{
  "d_mlp": 1152,
  "bias": "none",
  "lr": 0.00225,
  "lr_head": 0.00836,
  "decay_shape": "linear",
  "steps": 6928,
  "dataset": "wikipedia_en"
}
Each number is 500 + 25 x the weight over its row's rms, rounded and kept within 0 to 999. Layers, rows and columns count from 0. Numbers have three digits each. The size before them is the row's rms in percent of the matrix's.

# layer 2 MLP down (transposed), 1152x192, rms 0.0432, rows 10-82, columns 96-191
054:494533536505512481487540465494511457485524503512485479501500485479520521550499485504517547514544500475516533463497516503478522528512500498523507525487562461512482511466495510520489477471500552522500522457495495486482522521522428494495536516513491450449534460456543515513466485491480498467
089:533499457531538504536484466536481486531490463458510462514513543463483542508480494502504471502510485483487521523506494439472570509503519467506459498473517504478513505527509486539453535499499496496499511495492489484486497518503481447499527494472501462522469514430497489537525487516500543484
079:533481456506494517546502501466518507499525511508547510483476470485532493486529470475534493484476511532495487496480540468482525482529550504505489474455463493509484476497505516525519539489458518497520474529469470526490521538525467541481541484495491481511435473473522502490502480515495484519
069:531529479476507479535487444499474499509513506507446535509449502528521469502454530505527514531500527500491482548521485519480485495515517470506509486503493501492512506512449461496545543505495476484497479526490465527520498526522520524504495460462501506525463547488499491529481511509534482488
222:487498473527462563491502514478495482488506471514478465473500470507470494524541521516474497456538513491487507518466501523524532482514536519489510518500476485540495503509536468482503524512546531484496516504471480520473507465538453547484481472507511514508485510500492545502491481506476482506
071:510498465491464484531506483478472522471499485508473508534505474517489509554448485526484527498494521515518487530502530510502484523495480484483516491494543479491537492510548523491514460456545488464531516484470508525483534505505523518478466501526492507490534484461553516491483485511496470508
062:454536501488514528499499497534512500471525472533509498509444513525492504498457502453487485463500570490534524541545474519497537500468453540527483502485477491516477475454512503535456511490498511456480527532519485506497502533479472502526502514540525493489510485486475510471476491514501511489
080:532508492508510454544444479525475510543463564525546513492482497444481463490508485529484489502507517529488520494534505470514487486510507513470494478448520481503455503463489489551490541468500456497475475500495494468530518475483517522533498504500477503511475512485484514505519485500484499458
074:487473509533491473504497505507518508529467499541489494491465505501501507513513480455538560494508481581519527503485516500479483527461567490501508465500476491519543507452500533487534530487511534553487544497497529488467520482492524497518558496490525482491486541439469460505488475509550534511
092:514526507484535482492473514517550501510494522494516441476507521453504510492496475488521527509468509487483492492550518475519490449505523522486500511475494496499501451497505515489510528524476522507490533461492550534503505485498488520506475423485508428495438509524506571513512485495498531517
076:503544492504551474498535498521517474477473542487515517487476489481486489494509459492489515521489520522528545521504473476496488515500500520501481436518537487516465456501518468536489484487492469507482479500491540450514500569502506515477491480500503505483512475484541510462512457532520507488
094:485494496542484512492502484486518483460475472526513490520475526498498536494504511534493529537459517484533517523488526517461488509486513439540478483501518483477501463554489499501516487478516529457485517478505497476489500489483499532503516505520546511520512487502480488541501521459517533486
080:479506466534512536488467502484481509522482506523525452438554481481497485470515503488509496518516521498484476468493530514505532453469490489505486466510492495465454517491527526517490517488484513500497552512513498469523458495475496530457481491506490509499452536513472501450487459506510473482
056:486492455523482523512518530541526482493447460507449516524483506508451495516492498467505513497498500483521502516528484535509500513496475514509511523502502490568548494513487510467479500502534506481453541458522483507501544472487522466496463545490535494485531514502533527481515533473527538532
063:493502515552512481517490545515468525544480523523471474528492467507475470480467557483508482498515523507488501504524518508522488462496473528511538508493550524498498501489477504521542531528497437488492511499509455511503510451502497528506539521525447555506480484483509539503494493452512493437
063:525472502495538553503493514495484549513505487530444521534495457519484479476500535503481481490505506537524494522507524553500491497486504510501559478551485485486519484505538503454501511445484524492488500533467502508520486523470504538457519515505523474484513556479544491507509498477518491499
079:531491504506546471559516511474510510452485512498483491494473511502480522488520485527495513476494476474499497493470521528484502518458525500515487464520502487459499474511568501523545520527450496499499436465496499500503487514520497547494503491506488502502523485476517534476520497465458502480
087:512474491479497511506492514508513506486522518463506535501503541515452466461494473485497493538545513505495502525541521479511514494490561518511508472464523486489482513481512466510489480493510489493576528527482457502508511459543512512498499501495478500466512501486503496508496499510489480470
061:501468529518504471541443514537465518527514501495491499494500505490471508531465505470506543468500516508481485558530521503485509522510476484464525462484498501489452481489493536476550475503480514520520488474493499503507520447531499535460480494516507507520498481468458477486520472526498462466
071:537519477487474483531499465513490520492509483552490506463484471525493506471513503533485501472524508492451514502492536493514498442503496488531532505493517539460518485481470513501484487517460480456479559545517472491504532487513534478472488489528476509468479508532496532513511510467478509495
185:460463462561464451509506508514490492480521534489515516522508492492476519500450519480495517469522516452481523487488499513533532467492499539517498476497506496435486447526497543493534472505518498481502531508510492468530477528494490551478498495509467496503477490497503497496480503538474524463
080:509498457530476516495496505513506531487516527470517503482444456522490513534501488469515475580517492505547509530538478507536527505496505495511504475527457461503486488475481491497486543416553534451525563479469500437493517500526508491523503490474547528487522521505529473500507489523575515524
072:530542495490512481496526495499518484464510476491521494519484524474510510515478491501518500504489503533560550497495513496521521522549476514484514512476514499487483476505516559517505504494530490503517499534498469467449545505518527511533499522550523480480445524495456479475474482490546479545
081:534524511474492472543558513469514464516500503544463468518496489490520468479473502497500482512546471481472509483493500495477537494483524460505506508494521507529525507509449492505560534490528472495526489522493477500529518510477499500501533455508556491506473499454522505487509517495488482481
092:479496469533531531522490489510495506519519511507496477504524498486501473478468533536540540493515502457513520454494521502466502498524476519526461526507465497490493464463513481546512476462482498502514552513480477482491519516506462523478508530489498505457505506523509521475499505484496543528
197:525464474544507496532515534510495491522518525471510501446468513464497498505460525499516477508485509496494559469461514470532544497472555493494499509523495505451511442477480466503489538485523499523487504532509448446469510517503490521522486493507460483463488530500490512531519526483484488476
091:506515476494486488522474511480487507516484490527506488495505476487509491537502528513523476471490502485434490500522511453487484497458498513515464501517507521494511476486498517503513533480514518533486518505553504509544498538486443489516468498494472486514500504506498504516515454458530531480
059:494515489510502470535491546513521488522456542515505482470545511500477542517498480504488528489508508481508486502542498489506491500527543499515490509478511552554474502479467542492526538473554520470512552501516488494485457515551481484493509547468550475471470536524494513489491498480497517519
081:516456488554516508512488467524510470481501511489474514490467535500492497503477512473535527524460544499524524483546458549482485513551508470489493547490507486514550516478527532516478498486557469486469506513495465495477526533478514443460516530483489552442520516483514467491505515517503490507
076:523506470505530475458482477540531502488523537487459497536483530477476479538508481502482472542513466532487513482516485523504514496476466499496481493503529505535493519513470457492449507513494501494516506496494461561521500514476470455463510494495497469512471481520554477522531526462496531489
065:474515463506549528495537502527470509537459546488485473499474491533500446499494538513517456493556535481489494517489526520561533466497538495497516495484442433479493493516533477491509504478520480491512519536498557527449521472449485518496490531502554505505527499486517550493492485545501492469
101:501510501466511471506522488505475462525476498478537466479493429455499474460502453449470534533497504528524504524512533522503467482501500508479468523475512474487477525496526520529547526451521498499511491477494472528519532470507443508498474472485472516502486489463520534513489501485512485479
059:558532476536504474512501505558531520479511514480506488518478516486499479494444492502503498517489514507508514500546503502516551482518539496516511512491525466486495473508497482505500511456533483482502518551523494479482519540486507488512564534492534515517466537502519519535521480509518516519
065:494499480502478485487527458474533485490458477517467517564463522525513478497514463464469505491514481477475526500487487507508537499529462488479517505476509504485537479536479523495506473500494489488491500464509463518494502508488539501499511504445493514510523516483522480493478480511485499551
084:483507462495496532513498536506471531510516478534499475475522470520503519496510520478483480498499508484459511485543505522506482460478453521480494476474470516464488513489544476470508527532476521491488527505494490509491451456516480542481532491482480564479466515464492496470527481556505508469
046:539525468536520493495534496574513538508506506521529498499487516455492492498474471563453489496496531473532475536510515556517506473502510510488506499505507474490454505526519499528487514500536512480502497502507514542487498493518492479471474507506501447476462447490499531513479503491466508488
048:476503487476503498472514530528476510479462513528496454502458502511490477461467505536483487506561484520474494454503529508489495445465491458499540458490517478514471469533453515483522538523472462504530502516503510466511527503487480516465495516500513474508480481527495490533512494508508489455
081:505470498481505491491516529506484518504512508484467498531501517519491488520476496476511499487486487482463581521516532526501497508496484482506516517504509490496494479528480507481512506484506464514472492512445503466509441469420476492486428482518514534548491477513492531514495541506514484512
096:526546489487537510562540479487466506482469519525484516481484529509479497477491521492475499507485512443438526531484534505464493464460528514482491495512508504547505495474530490487504479471522561510552517483469465537500525528536515505495483475531518455511505481502494480545486487522443504536
072:505494459493459489534512508475548516524505512500508465528530514505482448519523465519506514484520490505488478515497493516482524490485525502463495456517544479492476494518477561459527491524528509505489509469501509469507489461492496495500514517496488475493507494461571559535501505506445498468
071:493511488479544452543536461504495513482492467510521507526558503481486532531500505496519496478513515467483517536462520470509491496495537489490482502511480521498437507499533568492541475504484532449490501474492535510499493497503491523472465500500486477559495471465519491495543495528485530480
160:452504468511498493439528500508506481493472506561506506555477504520490449521486442477477533506520516476517524479523508515523526490460530455518492479505517522515514470506517525517457509514503514480465532461507517488485511506504497497513458495493486455503458487494542491526483496508509491517
082:504498530500507481516507490469460489486533437429483469487512534484485526510511457522538467482492514510466445477490517498500542515491493532472491531501473493458487502536491530484551502538514461533509448503462471486500513507490512493528471462456466500503469503494493528476503511507481504487
150:538468468520488505496533493497488526499492513479527491512504482484510536529498517487461522510491492489490472516515565522476495526455510467499504506465509500495513543477492513526485517517529539486532531460517481515486534499484547547499499543507536485475521471498495506509540517492501484491
063:492529518544508549509474501482492548499509519494505515519498491487454511526514527478518490457522503481472499535527543524467484509497508497487477531533540515468488525523540502528540483522461548522505487512465534499499501511499472477502496515490490525524520469485492485524518485496501504469
074:508529491527492473527519486524544457510486524530512501485483534472501523490526500491519553464479525461468494537503530527503493463521523521542539487510532471515474482490519512506480525469561488521460532490489505499580485528511463461485529532539541487490443504478501538515529519486473473492
053:500514513508533440521524476488483497510489498457513490492481487465521522512529520518580479505514469529456521478478510465513475531474503517496514554512474493469487481479547509493495498475497496503510505509500542471511505543468503466466497504511515536505491489505478501480501502537470499461
070:549498505465450512482535469442482543498543485516481496516551449547503510495538491470521478527526440564494482502461506503490495498474509492497466496475491512488478520498488456489501502508466513513524483476499441495471486465507477467530475490500483497527492482480504530513470535480488494477
041:518522508523494477485498482485481494454479519516515521481469543536524500480495521528505531527520500506530514476522486493479541515512489539507506490499448513506501472502460507508485471426554518533476524550514494477545508494536531511498469537506490506480423534505468509504514557461507495493
064:535533501488507505480490481521506500500560483538476490523470497483490504509476508507490488507511510505490512506486474519482528480488539503576520479490534551507488484501467448517516471464490538472516497495537500505484503491465569498563474484468517503463456520489523477534509488472486477524
051:503539452499471517488501515485516478494501539464467505462519516495459478498469509460495527511486528497526496522469511519497483512547518480513499552467463530499486501500522493491484534526522480451503470517469486499449504512530521541464481482520495446473515536480485551484486522511501512502
074:525528495542482484518532477469514521477474524456516502498532512522523497529502524483581494496512503517491449548523516517486529532483525488505483558486474500505466513455510495506505541470529492470530506497474493534526492479504512493458517510519534500502458476515489521526495500535510498498
054:504511445545479493502466499517519501492477519499495483516454516496483484544505507523498503463445487518551461547537504535491489491444519482515489504498510480499458474503526505481496515457526520526508538477513489475537506502466500483487472479515523491452500466491535528504521481484488491526
084:574512495464521475523512497513540467510511488521511527510502469476535515493563506476473511474520501468487538495481527488481454506523539488516479462486522512514461494451525488503515512524501509508517518467495514483520532470534481483520513474517483511539478495472493522458502476491458494532
099:537516492549556469507495514490527520498515521500504498472526520490487510514511521522465512508514538469517507498516551568483495498478507498513559516507517481464524504496493483522473477433492534517506512505502451524518461550504470491485505544508510505490485516459503539531544550489497474442
084:493482500498452483508502511566453504528471477519471467502535495488439450503482482496498519500492536512473531514532542491542537476514505520480545502481471519500512498479483512478498492522537509505505515536488456538497522493498489478476468506547529487539488507511455487539518524495536496487
085:497439543506484503484476476525491510517506518458462468517530527475488503517474486506478475456534510484508513470505473521546511483471495478472475523524522467471528535552508532512497557532464536517503541491496528540467482492509527489478506493476479456471556537503521528515546481461536497494
085:540466474554494511485501506503536525495485507490513539540502547533475525487501501515480475496525519512511512504511533515494512509505530486516524463478524511545496504466520551545478513495470518459502480456477526549502497501552523492479512510487476481510484519460522482492476463476506509510
184:552454456563511492501511553462454511529541511510482477476470495488547482513477525524548531496485481488505516474512518501511505475502499464501522511523506486463471433464510519514519509492544492498458511468496513490509492483509472482537520487513504515455495482526516529490520512488517503456
059:502490474528513436533517553479469531482480467518478497490473496513519489508509527525483488492495494525467518535527490510516522503490477475494466477488502535472475485549464494483494524501469480501469497460493532526527481533524462494478548455514456471516483468476538526524507498505507511459
087:481483481549482504498461505544535487506502510449529472546493526463449468528459488515547500491452532498474516501506507475496481486515534509522502512531541477505508486537540491492510485486523510518497532480490530470479485553510441506453544486508558472492468518495484463497527495469531482445
064:488518529530478542529491476514504469491491493469483497464521520483505510509520500477512517518484529535532468533539499479509526476520473499476491524517480503534457518458529531505493513500553498517504519546473468512484537478481511489525477503515480460458482457516519525536489536521529557474
170:459471459522518528484525473524452530516501503497467427511488490542495491551510493552448481518540524507489454524527510546467480497505530507470518505502498534525512482509515526510508509483507447459530509480522520515494493538498498514493482523518488481496487482528503476496514477535482565498
066:488479492545487524470504545516504512535492486491446473512527472490474484532478459500467509513511529481494511501566481540534501482511470497480510510547494487511515530494505534527517557498551492495548538513558517518487523477496488461505535481458476459485496494514461511540483509508467532473
065:522448457509500469504496532517512511509549503546465494465461492493506481477498527482473492522491521507499492530508518473520488458484479540489544525525475483546535481523494474484482485509494464477523509508509522500517501533508480481509525502444528504538512514521540521502516480525543508472
069:467486495479501508515467527468537498468471497540455480544497553506486479481455472495537498465461498499483523477514506456511486459505433495532498454527510487475488506517473541499538503507494528542455509483467514509520511473486516521517531522546444487520505513532515514492507509474475498503
218:483496493517502491503498484531512501492493549519482503499475498520454497456472509526465493496535507516476488491515507521505490494571512500484513489462481467481446434518527488493539469485506508483524516503530488492499474512445496474511478486495503464470505503500500533529508490502530495478
053:506463501466472512483490501483487534486490475488523468519494491493486504474489517523514540484500462495506494473495500520472475529511548487480487505545542460505467496503422543478488455507503497483511478492489531453563495456507477504465469535522538521523506463494496484504470484470490523511
088:500484442531451526480517469497468499504459514497491487488495459498530467514482505524535472521545478469464510511481505533499517513524496489493441559472525491509507469504525505505504522513515514460508531485500509487490523493471495502464476470485490481493506497498516521514486477527477516461
088:551509467537497483491522485446475523510476488472529487487525453484463458536500487513528498542503512494493462496501479460491513512510540493468513543514485489494522497502521510499478540528492484480549517491476502450467513466516494505472492478491500472541506466509535549540494498520490488456
083:498455455503488513514499534482508469488469457518492532482551521497484516488524502517517508497488539498458509527491513467522498467489504500485492515493514506537481471519458536525545529485511443476491514477471540495542500522525524497484507481500473487470459559522497479507501531474543502455
084:474490478498492514511505475534487481509503498481509540536493547519535524485500468478518498515497489515459527540476534442496498482522512487511482460547460430464516505541548551482486538478489513510558526530503522510516481476498455519479507480504497490459479506489491530526469557459520497493
075:507480485478508474478476502501479476497502507456550483520467513494465541452483481500461490509515473532520508466469462489474534520498538474519476512520538517481483484529473513473516538534457514529514477506533496494550528514466481516498494486526513564526497475531517513546451479469461537501
# layer 2 MLP up, 1152x192, rms 0.0623, rows 11-82, columns 96-191
087:470494515465525495473480540498464509506511458509519492501552483506561549464552478492499492517524476505513484489490463481481490521497466533507490484524517532504511555513529524512525487504479517522528452542480490498527487488489512510496474467493457493520509512504470477475484536501481498558
088:523534554461513541471522504453504445485530456539479524528556498486512535457553515447507505474517446500502516493474475463501495526483513533493479489499511504487518513489493496510498477486472517523504451498469506482484470544527511492509475467508504508536487485520512469495480497456486485513
084:532549539497522497513541515481499506496507441535480534520511490515529549463515520523503535503520475477504521480490478484488490469456509515539509487519489469521521515516488496519529507486485541482480475513504479517513511494552522481493494487480493539528489479475471458495508501522448459488
153:464485506489471516516489535490500459465479468520499504549509485520503515511544484497482514464489503475504494482454482505480497538501499508496523465526490494513513500544498505468462478542513474520519511484475464517474491492480468514504515493410519516522521526506509496502476488487481509513
095:501501516448513525481468518440526479489522459495528523523532517466526520487530505471488526501514472520511470478430519478491529477472477533496503482534491521529515533508544523471511477518460506518487469484476521501490511502469532522473494466474480513545506520496469474478514474472481527522
080:467504525506539503482494480485492485486531434512527532537564496444555543473528532515459501480499440538470522498448478478485501502461480525478494489473531531480477517537512527499522490535456519523508446495490481508514537507491468511484475480500475530503477473474497492505504492523480509504
095:503518555486525499511488520494502464513504451479521527483512484497575551468509495509487502482510487480498456491440482460458502557448517536495512488520510506526522568505484522492487477495494499488466502537478502467489496499526488494502509487475524522504497495510486468466509485525495483520
087:516516552443489532499485545465502489494514483521530517478540493489527525492573510452508534502514481527494463485480527509511515549514504484526490514462504526502479519484525502529526501503481490476504465486486502530510483499498473494499510472449515490541505493487488485469511518500491467522
088:498481490487538515507469505447492478477508464535544532515496493485559546481533508481519525506480498505470480464450500488490484539483463499511471524507473516495496550496515517471473446490472521504496488488478504483505491512493500538513516517489529521494517488527515439478495491478441519523
084:478519551482507529496507526479474516485509460505497513530515480489556514487542512489520506463494498541485516462475510485467510500466502534498454520497502539516511569508531495504533499504491484497504447498479509482522503518527543550499474513487492486483492514481506490430456496504487508498
102:521496543449515504536512514492477460464544463514521528488527514504516551458542488504501499512503448513499483490481503510454477522527469520501477481509491518483513524537492532515539505523476503493507425507491489486499478490521523535511467475469493491506515482501492494429468492529479482547
094:518498565437496501480504530482475487508522463533548547491554500505538537479535506488475498505535475525527480479465471491504511522464504506475480501502501493497497541491494504480521502515486510520515459478474480472475506504488484468489500478453494473523495506477500448474457486469425507526
082:535507518490495518492515547467458510481488497498492530525531509524555574499540499525488504506515465483512496459485517499479487523488466493529468501479535491509487553490497512497492476513470485465484483482473514474485478538475514492490515496525499516499505514486468484488513506464457526507
091:520502520502493514490499514449511485456493452510486494513565485486592550502520497504479488490491481509477489509484536445498496518515471522499521482507532491485532576511527500468520473511478550503489449479510488499514454507524492503488484471455493497527473491498499452503469495501489494535
084:501514567495459503485547514478510465476525476524497549505543520479571525512544547496478518521464467535500502468479493468498475539514485480497476497482519551502470547483519517478539497498506495519503473486477472489524500479507507492488488517480505478535461487510505452481492482491510468551
086:530530535458499507490514479488503468476532496528465522527531452523522511492540510512476527491467516476514491518487522487460472529506462526499470502495491518507510505537515505519487474534454516508496501505470543506514504506522523485520509476466503515529482501499508461464464512515492485531
101:490508535491513511511483490448465481460539473499518548506553490481542538482491520467485508501533457483510486521489529448462491526507507517507482484507539498512486524494508484525532463501490493484518453508474513491520493508502527512466494485455497521522515511481481494459464468463446488524
080:508537555439486525490450482473504492510536485521510502475549477504527544459529522511503500489507504487466460459459502508498485497488463492505485495495480512482463502525507476491487479518495535491520475498486493456475467540527501535512492448468472508486536521515516466479455533479510490536
083:528536499456482480483503521483502467472543469521507505520535501501553531496538458489471517497506446527512505528492532502458507511470504537525498476538507495517527553516543521505508495508501540516483457494490519476508473541548523499513479510494486497468514489483474487433524479484499472536
166:525495519511520494501515515497495470449486498501548493501506499516499533524499489479475495515433491501502504522408505536501496562497435502514483491482480534494504487498486494513531443495469519479495505493509506489505445489492485510522487492522479500520506494499473467438489493540497478494
096:515539534479479514493509497477519495511530454508521535512534478507525519515524496494489514485517475511516511508499506484467480544504496482503483504515507542483523555489520478492527456507450494537475464484489502478509475516462490518514513517457509501520498513482490452475484477485451454581
082:491482550445495530475515479449477487503493462482543512503536522459521548464532502482497531512531472530513492504422513505478484534497507493506495518470538458502510511496534516478506486517443531506481490478502506502494481501489512545485495492484480546501489489507481471455482477506476482531
090:526498541506489514482506511473486491496520457532488501519545510526532548478566526495476492500476464485517506508430510513473495519496503490489450513495518496498507516493524529516515495533475493480456474482488524487454512511476507547490483460485492507503500491522481507472482507512443507550
097:475528520479483497513505489457507522484494457495505484533537509499544513488546535484479518482480477491528482457456511473442489530495512516511493473490487506498518541529515506455508479517466475516489437463462485516513481504518487516487506488481468511514534459504485489470478531504462516509
148:523507493487498499478550462499477507438474458466488481525549478500536525466505550497483480513452465511459488456465488493486499523526467512518475475509505526501511512523523502489480476505506520534481493494474471509500531501528499476484521550476530492531514519512513504472487517498481498559
085:510531516496534495485490469477482482490485454498482538465539538518578526492563469471496486499507452505477511494489486463488500508489462476504479525495490514517533531464512509482496453516463528485486454521517476458514523506466521526494496496479501498547510514469511468457465488500474479542
098:516546521491500536539479521429498526506535476487507521497551490514557535467546523472464493484503484519520494475460506509495526548519492521482502503507486496485538514520522488506533475532488511532505462527469487459500478516494491495490490456463483498499497533510487483446460501470502481512
095:493529536464535523524520511479497462462506430521506512476542502516545545489534536499508489520494438519515512493442514453476468535501515540502532470482505526483520550520527549484511479470474509501481462522502508482478481516524485540494480470487465479507454496497495452451477491496460489551
093:484554513491521521488504516431484507476531450529481537478559500489541552483513501552525508525488489528515530469499493489528455508469471516505519489510532500470509564484483504502536478500500497497493500501513548507508506513492485505454499425518496509530539511507500490454463513465467510535
089:510529564450506518515534495453487451462532478520539460501514507521526546459505506517486480520487492488528499479454506485483447502497520498504503463494495508510491546496490474437483500466490529490472470466503534500536477498543476498514485479486488529488490513509507501458474531476483492530
097:518485513482531497479485500441523517480513465474513524491511512476537566461548518490496539489466473491491517481471500515493519517497475534503503496507509482486512510516494530474544461485446517513529465511480500511498512512494517495511520463472501533499496521479456472443467502492469492517
077:512543541509557517478480532436512474481535504498496500496503501496527522503551500541485507501477478487509502490491472483468491530455477500519495495516506515498517552506495539489506461526494502529467487488509487513485471475496505507489528482498490519535503516488508507438454535523497451532
078:496497508434478499504529501467518510476536438532511521500540481493511533479561521466491526492489451495513482478481495509492452557507457489534470502464510492476500545506501522507531482511461495518473445509502519505539502517523501493509487470449487503500484495517514494470491465499477499508
082:496533545461516514469485518489480487484520461477491510507552485488567575504505528498487536493523439530482492497472496498487504534488483536547509481503533473511508547511533510517495469533479509528511483486477516514473502541490510470501509519516473506508512474509526510482497483473472483511
080:510514522468506480489464497449517498469494451534501536477556503494555570494528517485513495493529494496492505473453501498488497532517461506485529481479523493527553572508494495504521484477454531505498504482535509499505465531539498496544497474489499538489484513477512446484500505521520472508
077:496553531469489514485527513488503469486518465513533533490516503517565522498524505492508525500476459499500491454453511493488491501523510504484481472482483467513514555520531508530497504510488495499503412474489488508515481517498507458521521492514485518514482500474467506469527482524448487543
086:484508565492513486481539497467503484489485472513513535526550504475557559472538497507487507497474463517483489493479488505446467544482503532505477510493508509482495516522479490499527495516471502468509494525473477473481503525479496512490517487480450537493509512499468477453483503478456528520
093:542529515486512533472515523469505483469510496500512490525535514518529525497540474520477519536463486523527480466449525539500512535486495514522528494505498507511518534528519511476521441507458530499504456469500508479504478496501500536521493469489519508484499508478463451472514513503482506563
080:543495503496526479485493495446487463480494427501528544517529507490533523488533494483490503514503461482513515524472537516480503498475457532486478490475511507515528533514519536518502483484481520488474475490505531502483488515549530537494470506470477531502526509508506511480451519524482482504
086:524489533438520518485488541492497443471540462527493531483506505491534552492559529534484503513527458520483532482449486477496523520467493523467479509504515505491505525523484505480497473519479514513486422490451483509492465495528510540491478504501497492511523465522515461495487481499477517513
116:520531530402482502496514498461514495435496444509492528524513519536525546474540513474481521522476461535491505501477496510491468523467490508492509501500511505515509499513533506489515472504462500508467455514487490539523514479503523519475508471498521520530522530503503470454479493482450482514
089:521542576476476480520510499463492455474527446489518522523529478488512519470545489487496538494510488547511491460468489489492455528499497497530466510515492505516503538536533507481509479531474501506509458501480501483508502531510506469486483500493498495479497555503497471464483458471468486507
132:526514533474513512509487471437517490453549458515524525501567516511556543504541485522492489511494447524534489465501502488467498551485469518503461475496515518494499507531473465473517495497474495464478443500485518511459476522507518517516476469483471511505547480501512479435491486492443500521
079:497467546510503556505472485505480455518500506520516539496507508515558560488507531483480511506490475540480507500487504489475490522471527496526503494479509501535505561529532510496482486505461524479490500478499468501527465511501525492488473494443500544494501504515500478456474520519505475521
087:531541557451525517513485521499491450491531469505485510513557475459513538498516499512482482477481443508498491489491525476489479516469482501501515531490506533504510524551499514521530472511473530504492485511484505473492486506491491501458469493506508495508509501491497479486501527521464512558
080:517546513486509525489485537508498523502506463513510551501564488493561542479511497505485520539507473504502493490437480502504490512488501525534485476527500487530529554502525497500542471492492539507503446482467504488515471528516501490514501484499524483499460463480465451478508503513523487521
083:499531536480527531511530508477512496488514455465510495497526489503529575483507530481456515529465491492485525500426492474476499538503493533530491489525508499482528513526520507499522461523446513497510471486470495459525506529540512533502471487511493532507450500489503520472507521510504521538
079:503523516473531524459480499479485497506534477507532533549525497514541568461525545514496525497513467533495464478494475477493507520518500535524484452485489498532477498522498508522549484494488509477495483466484498503524506530558559477486472517482470545477511531507469463483476513496504486548
084:513542548503498532478532527495477499495499487538497499497564501482553557459539478507447482513500464496484505485494458489485450491492486519502486483517479507519518531487496509487493464474496490510508467509513524496491511522494529509500449503456474553539515474514468445479509493506503502505
085:500522529453476501530534512475462486487496447516530506501542489546539527497534478459512508495498502522538503464471501487451476532472497513522532504485530518516514552489500530533537518513474513479481469504474507517484508507539513523510472475463444495484491492526505468463514539510448503540
088:528515507504506483506529548485443491489530468479503530498550525518562557494545532472480529484529474514503509474465475465478479505475480515513489516516478480523517499504522518493500506507451513521529450485526521519516468484530509500470480499501476490499473510513460491469517498481462506532
082:490509491474542498481499518491488480490510458527512508532529511512579570484536482456496476502503498485490531520493520524466506526495492541486462491522499520519504512517533501479514493500496519531524463499512486483522482493498494516482506476469511554496467536512504497490465495488433463565
090:501491561473509524510507482482501532500550459493492522521516506518537561438521505487480523493455476516544513488456496482480486505462477516532481489497500505473528516503495489533532455501489503498473477502474458496506492506511531500487525466465468514531532499470495504447485525514474520508
099:499492532453477491541513539463477493451521453536518500483487485502543556496520485540492524503518453512516492491475505470513503520477508515496531495481485514507508518504528484451506470467452487501479458541495520527514509517502535510509493475484471496470503534507488478468473485474470495516
094:548481503465499494492508475460486489457507490471497541515535510467528554455543478479502508496511466501492491514476530456433478515496504521520482480516507535524491558506515526536499482512469514466524476482474516491491490469514506547503526492445496514508468505489485518450464481499501527543
083:509483499484548485510521517447514534471530483549547493486533486481552529503517529505498511501476487507539467508446475504493453524467498504508520537485501486495528518494520479509518488513490506507478435518427465509481471482509490503490461512471512533508485497471504482475471495506507488522
088:530495502434510479517548512507469460472512439524517535513549502494549550467513486484512514484480442507496470485455491504523457515466486507529508519497493538475516559473493519488550511504497515497472464491474470517498504546519496548518500489513512500512485491515520458483512518491459487539
132:515506559501517489500516516434488480431481485519509515468477501543529532499499513518494491517455516485513515487444519491486523545532498460485484512495510548462481470509461528506553467526506521496503503496474461500481480476544457513507498485530521494510472492466470453452498504485455504491
079:494508556485512483483500520474528483490519488497474538481559468501563530499556545532500505473530431510487470492512492474492469537474507472527483472480526528539482535521514516506534479530486515503436495497520515491483499509488547489483508506492459506534482506490466487470477528474498504525
091:522494522477512492478497491451492480497522458491470493509538528500527551472516516472488501495488440515490460488453513496500444541475510489500514481524489529507539520517480499522504466495482496518497452450489528499495491555506502494487467487471488508508500485463511478479473487495452499506
083:524554542486460483519507503478519483458485497517498543491523503506514569504518526477476524496455458533484495519498495489467483502475525541523467493521477482529490495513494499538488504510490535482519446510470522484479512512496478519461476470485482489495495493482455518479497493507450488532
163:494499518451510518464469505459503496487501498495499498517537513506519531438535495456473480491494464514485510502449483514488485527480518512533502499487502520517496544488525495531523502509495475530504492522490527504496507479499513510496538464478538498498483514512472492460515496473485534530
083:521530501435511496537463490464481470473499484503508523527521512515569516458547533494500478473506462505518460460493533467445457544465510510501506483491535542504525489519521522523497505533493487480469463472509480503499522488482511505530494475468493508521476493481483450509469520482505484552
090:506543535469509538489522493453480502465512492513528516546535518511508551492534503501482481515524475505523523483476477516479491511514502478514483463508516523529533543514512475477536493501493493501519427495472502470501483538508506466542484476491493511529499460490481465468449492463487480551
088:503484535484477547519503551449495483518554435512496538496540521519539536472539494476503529526533454489523456449479529480478489505518497509518485500497486504541518538526494481477491479534450516507516473498459487508519484507530521517505484450502492518535523467506500483451476489469532516531
162:524497514498485504530500488454520518451525498490476531537494517522516500497512497531427520523473482468504497496454538500502452530512469494486467489510463502474508492470518502517526433492486545488486493475486494533484499502493517465470503520480502466522517516479457485484491496529506505515
081:494514503466537465479526501447489462472526453506475550540516521488521522466510518496512531491531485507543488488488459463472507519508463515477487497513516498483499547510501475487547500476468524502485462523511539529487470504486539480506506482469522501527484488505452487480471520522448484501
095:483531534460511512492497525461501500500545469500554560526528508482516512496541528473492504496489449509483475480449502482507492519489464503473500495523471487515527563513508488486465502520448510518472470524508539509490516549526476529502487482502475520490528493499502444448497502497470482526
087:522529532464488512459515526454524494480512431547531523509503491477529516486561495474489518486524465518530461498464471479476491515464503506464510501499502500495526556526466524515516509530459521495523488494475509487484474510509491498504523503478486515508508524509504458501480526484450502515
087:530494526448515528505500508443463453471504480516473541510555514489514553465560531505498523495486496551507459461465472481505471542491495503516478473520482485502494535522518483519485483504447519527508434503481496503545493488485497513495500459497503527483522514486492501483485458518520490516
098:498531537501520499489483529479477485462516500502560493477504485471548517480548505489488516492500432498491488478462492491459492498481523516540517487475500493493476536537513511500488488507479527525463491473538532499500484506491537494481463500453491532445474542503512473472470494505497526530
089:547531519454525518499510504484484436480512454508502541523544517515528554470507522526488531506483477497501483515469475505473491531471446507513522451500478534531528523531473527495541491483443494504466449498495495504496520533525504475509486505495508501491485488510487492460481508504496516498